{
  "rope_fraction": 1.0,
  "qk_norm": false,
  "tie_embeddings": false,
  "init_std_o": 0.0,
  "init_std_down": 0.0,
  "lr_mult_up": 1.07,
  "decay_shape": "sqrt",
  "final_lr_fraction": 0.1,
  "batch_tokens": 16384,
  "steps": 9345
}
Each number is 500 + 40 x the weight over its row's rms, rounded and kept within 0 to 999. Layers, rows and columns count from 0. Numbers have three digits each. The size before them is the row's rms in percent of the matrix's.

# layer 4 MLP down, 256x1024, rms 0.0457, rows 205-255, columns 0-63
100:494500492538520441531507413512537482456497532456505515422464450578533478504543489578528480477500504455409565475514540513540517485476548507481505558521511518532497493483513469429413597484520473
101:550461518495579477499497489474443478439560545548485559446503542548561485505513497508457547523462551515473523500538496479531467526442536454541469437417479511520562433555456542491513511466521505
101:563540519521498545476464527417457450490516531447484580448498502470469553472513463498469507515558547523498537544504459545506564481547479529538439485471530521580494545498542485455551496528557468
094:489478488458464531440489480507470541494501557544493462551534466495530521480468415482493449555514568497523476564497490487499515508530446434423515505507529499504480482478572472437493497550561484
098:531456503542457543400513566515494518450455562449525554436533526496502517512425506415420505536469491509529493513522529510474495539505552552385500438492518560540483554479517526497503472532425542
095:488515497546565526552596488533527466536518487514416527557429487537518463481473456497459529498514498497533499481551568444455557416536512441556521498440573410507537544581483514533487552533447567
098:475504479497507439541520549515473489574431485481500416477484543411436432491513421546570538548550506529502483422502525493461499418578453458537506469513511445529499548571487501505437544524499530
102:441401438490526544495493439545516500485473452511506501420484460478504529482453524473543525554465585468482524496538520502563492452440531542437458480495477471470511467532508525547545448502488514
103:494490504436512507438548511534506536457503585482498440553495512540519486513560590556509488554448573568549544539458487456511436478565540493496531498490539578403477528456551520452511465488508499
100:481561412530501506536537522460445483465480497534562431411463485514474508463535523551474606561511455439433477501473478523474496480560490538521532524474485610428416482523558529455525485525534528
101:509457479542526490461474565559455502525432473553448481422522487453530501442473552473513465518450595516540539446443517494562504480513556465484507540537491517481522438479519453497425444474521526
102:527540421550448560555466501482520512506464454527488435439541465459441491455418509439498545495471531561568472446459476530467451464461503540494505491484519455553535510515508535523507441531448476
100:526562573531519550425446516505509523564555503513465557534472529499554446438508550416462433566495452521580570466482476471484520521457481475496443510456481492481487554535532499491474539434546592
103:425559461539474485509506467466477484510472533492510543387437478569537437478548554408536482455515504539572557454519530512470504477419536459480460441494487505522480579476518536538559468516523522
098:440428399520513498502563471440610464527467469455544548525511474526484554489533595532506536554509475497513492497509436579513552505525545525472476488536496525452496592500498539491486558471494504
101:499504517566451495545443524482497443484481489456462486566400519435441482522507574440475506550448419455386520494476522412558433471513429457498519523476398530510533529452509478493493441522560509
099:478531431497474484494511482521497562488517475523458478472455477440419470555539467500529485425467510487487436559550453500508560492476511498510512499465493491436566484587556544494429513465487434
100:446489531440440508458521556551535547500512481585526477362552489484459440495530490502566468432571491461469517483556452571553462445504466512502527510527579468573500522462466480481468554502503512
100:572343500431522504565523564460457505495527535531480439449525560484501552474451465544459425490527525501476504499481530505512453500432498485478463460503551469540525430501515536511460470557415496
099:534484509484545517477465498552494474492485463451508494491481451518567532430529568482458480567462404476554474561479464460444554528456516431456501502519484492581544502478489483482503504512467516
101:465516534489446508462504502453469572492489480549491492460572511517479525538468494460495421517542542498563486445527528503497482583517500501431511464513459520482481537464507413489529536416431495
098:509558521419518506587436468482491504451488498457493482424542521535491448520454471504504513462494558511519529499523466475557526580450588525447484544509466448575569495506465529493460466511500486
104:416491519505541468501465549455473530473515486453496427516540532521490511396519497499513473501425596505451548565557487487502478536394589506544440575581522456480470445513422549551493482478479454
098:499436517504432377520432496504469575481541534570519505555533511488470458503500573509496489489466445500543487486479574402546449436415495533458538513445483427532519495498515467542536444518515476
101:542467517581506505454442539493482452497498443463482493484503467536536520518485508479486541437527480528508509476538473442464528481527601483474421497555493415497505486495517462508500483555536571
094:509522498482429499546436454469421524453477559503578534545475475479535523523521452580587520522460579475514421504503467519529540541455429510507526420483458448506495420529503412446526496550474542
098:509497574479518513428472491535569472555454540542522546514480521556501490568463596510623530461528498511422534459520507514454505504461518472486507461571583466515508452538478479540592485465464495
108:482479584519519404556440559537505480499549452536450512573504475471425516459536472506484412447514487494498444557476471503600525496550516521455465547473470571578467578515490502501508548521492528
098:449565504508483515528461480498473503509514550537521522512580524477502511514471505432564542517529479516461426551481422504467465509470547541490505478458573626500487429509446471493586524455459433
094:527504499481483488548535500457526535515503512551466486559493506550490438508535415416618473472538493461474518553492472543499496413543557515600482560492544504477586484567477542491517537400475551
158:497423503498548492479462548460458450540458435515520490446461483489521388530492438524510568495529544463530531474496489483441484448380398562461449523452490448549431462436506453512491472555536509
095:475567478526486538487552505486487487514487442463537422436545547496500524563461497466499467470460516496473401521530544418488479498437471586553480481577529485525397527485518484526474431555500487
103:491544516489531538483524508487506534443426487451498498558460515397469462484519492467522529540442422464504521532526472478529514529508534460513506441513492511482517494419490562469424482516529521
093:579516507494499448516471524521527479491531475426476516536523413486503558483478449505492437492454522516492501553535480477543508498536534552545501446491515468493503444485563487507470470469471547
094:484471436488470522480506504470496543484508534491455518490432487494471474505527473474526556487463474417500528518515485469505527562477470478509499440473542471507493539459551461526451498466532472
106:470471512520486540508490465546499493480574469484590473479488504593521677512545464477493503538504583456453503478508586451483522543485472501523557434499456553438535501491463500359538438462480472
101:623425488453501504500497425513587486524536456487488506462524510436440521527504520494500536542471472538561526435493430485527548461535438485500493512524497520493475453520515472462553518523521467
096:519539596492545442507549405566489501505503517428496523510609528452473515477428466535458503477492514534425517515512536439556554480499538488487483453517451577480525461501477481554493507506551483
099:448472501458450466465463439547622468531480466476452491424448484463516556494484433550465561546525476550473445478487458508467470553472423438454561538479477533549539545492503445533508468509562503
096:484453438554457481571464507502462471434560461516414475504453525529493492497483480497487513458468469443482498466487409576535476464462467523464547556460404555496514517530538543550513480453488539
099:487434461505477508447501538540543453523536468497517565509521531477583519464465548537443495534535492521521472505546529544478475514564537422501434431582465465496544509496578549445470585439563419
098:567457528511438565580556505539492506520472511509550532518479537593552531489466482486542593479511568498572559509492454548523523517579534437487528501512531515496528473537497537576527514487471508
106:418526528465561506458517458463527469476608494436498527546508524542511550499486548537504510562467581429467494503463404529453460579353429550502498483430500498595494514484457470501419517534487514
102:431506585475418463426488444469446446532517563443526532623511520518545526512498598504566503512473519514469478476504530553468567554454528523575522523480535371492482584580536518507459526583520567
102:480461512494556459422500432490451527461508540575481462452456509479533517480471498433468590501473468474472539512441508553507488523531473488480500556475491572457455511510502532484477515507446565
098:538512456592493492516597543485555518523515478510456513419473476422519391484505567472513495458505568491492515513483544490479506522575478544517433522502536454451453429534510505478467511445429489
100:442552531553473477580517521470498510529602564460551535496457485456530500529548459492522479485556492548454448499484488454512463528490452538537529404518450512435499535490565581521440468481520502
101:416441538530496509608531567496482492504519444498550549490508558432386460594513503493473529511538453544534497519450574527504524456479561519417564507518557554501492474484522484529475535522520481
096:563470402512495518427524478526505541435510495497511525423473537474551491507459467479492460546505456503499500542525458534536516482466449487404550562500559562470470520542462575559518502452485554
099:536502467535452506447559565547510555561508424482500429472447481513595508490463466465484484510431522521475528440492466461526494438521561483464544551478449482518485537581519515571486531447536511
099:494490513443477550510501519468539489487526473507557454465400431519514478454509433533510482481465540464515508491474469543508510464525488511550573507526500587530512481581436413507473512566430502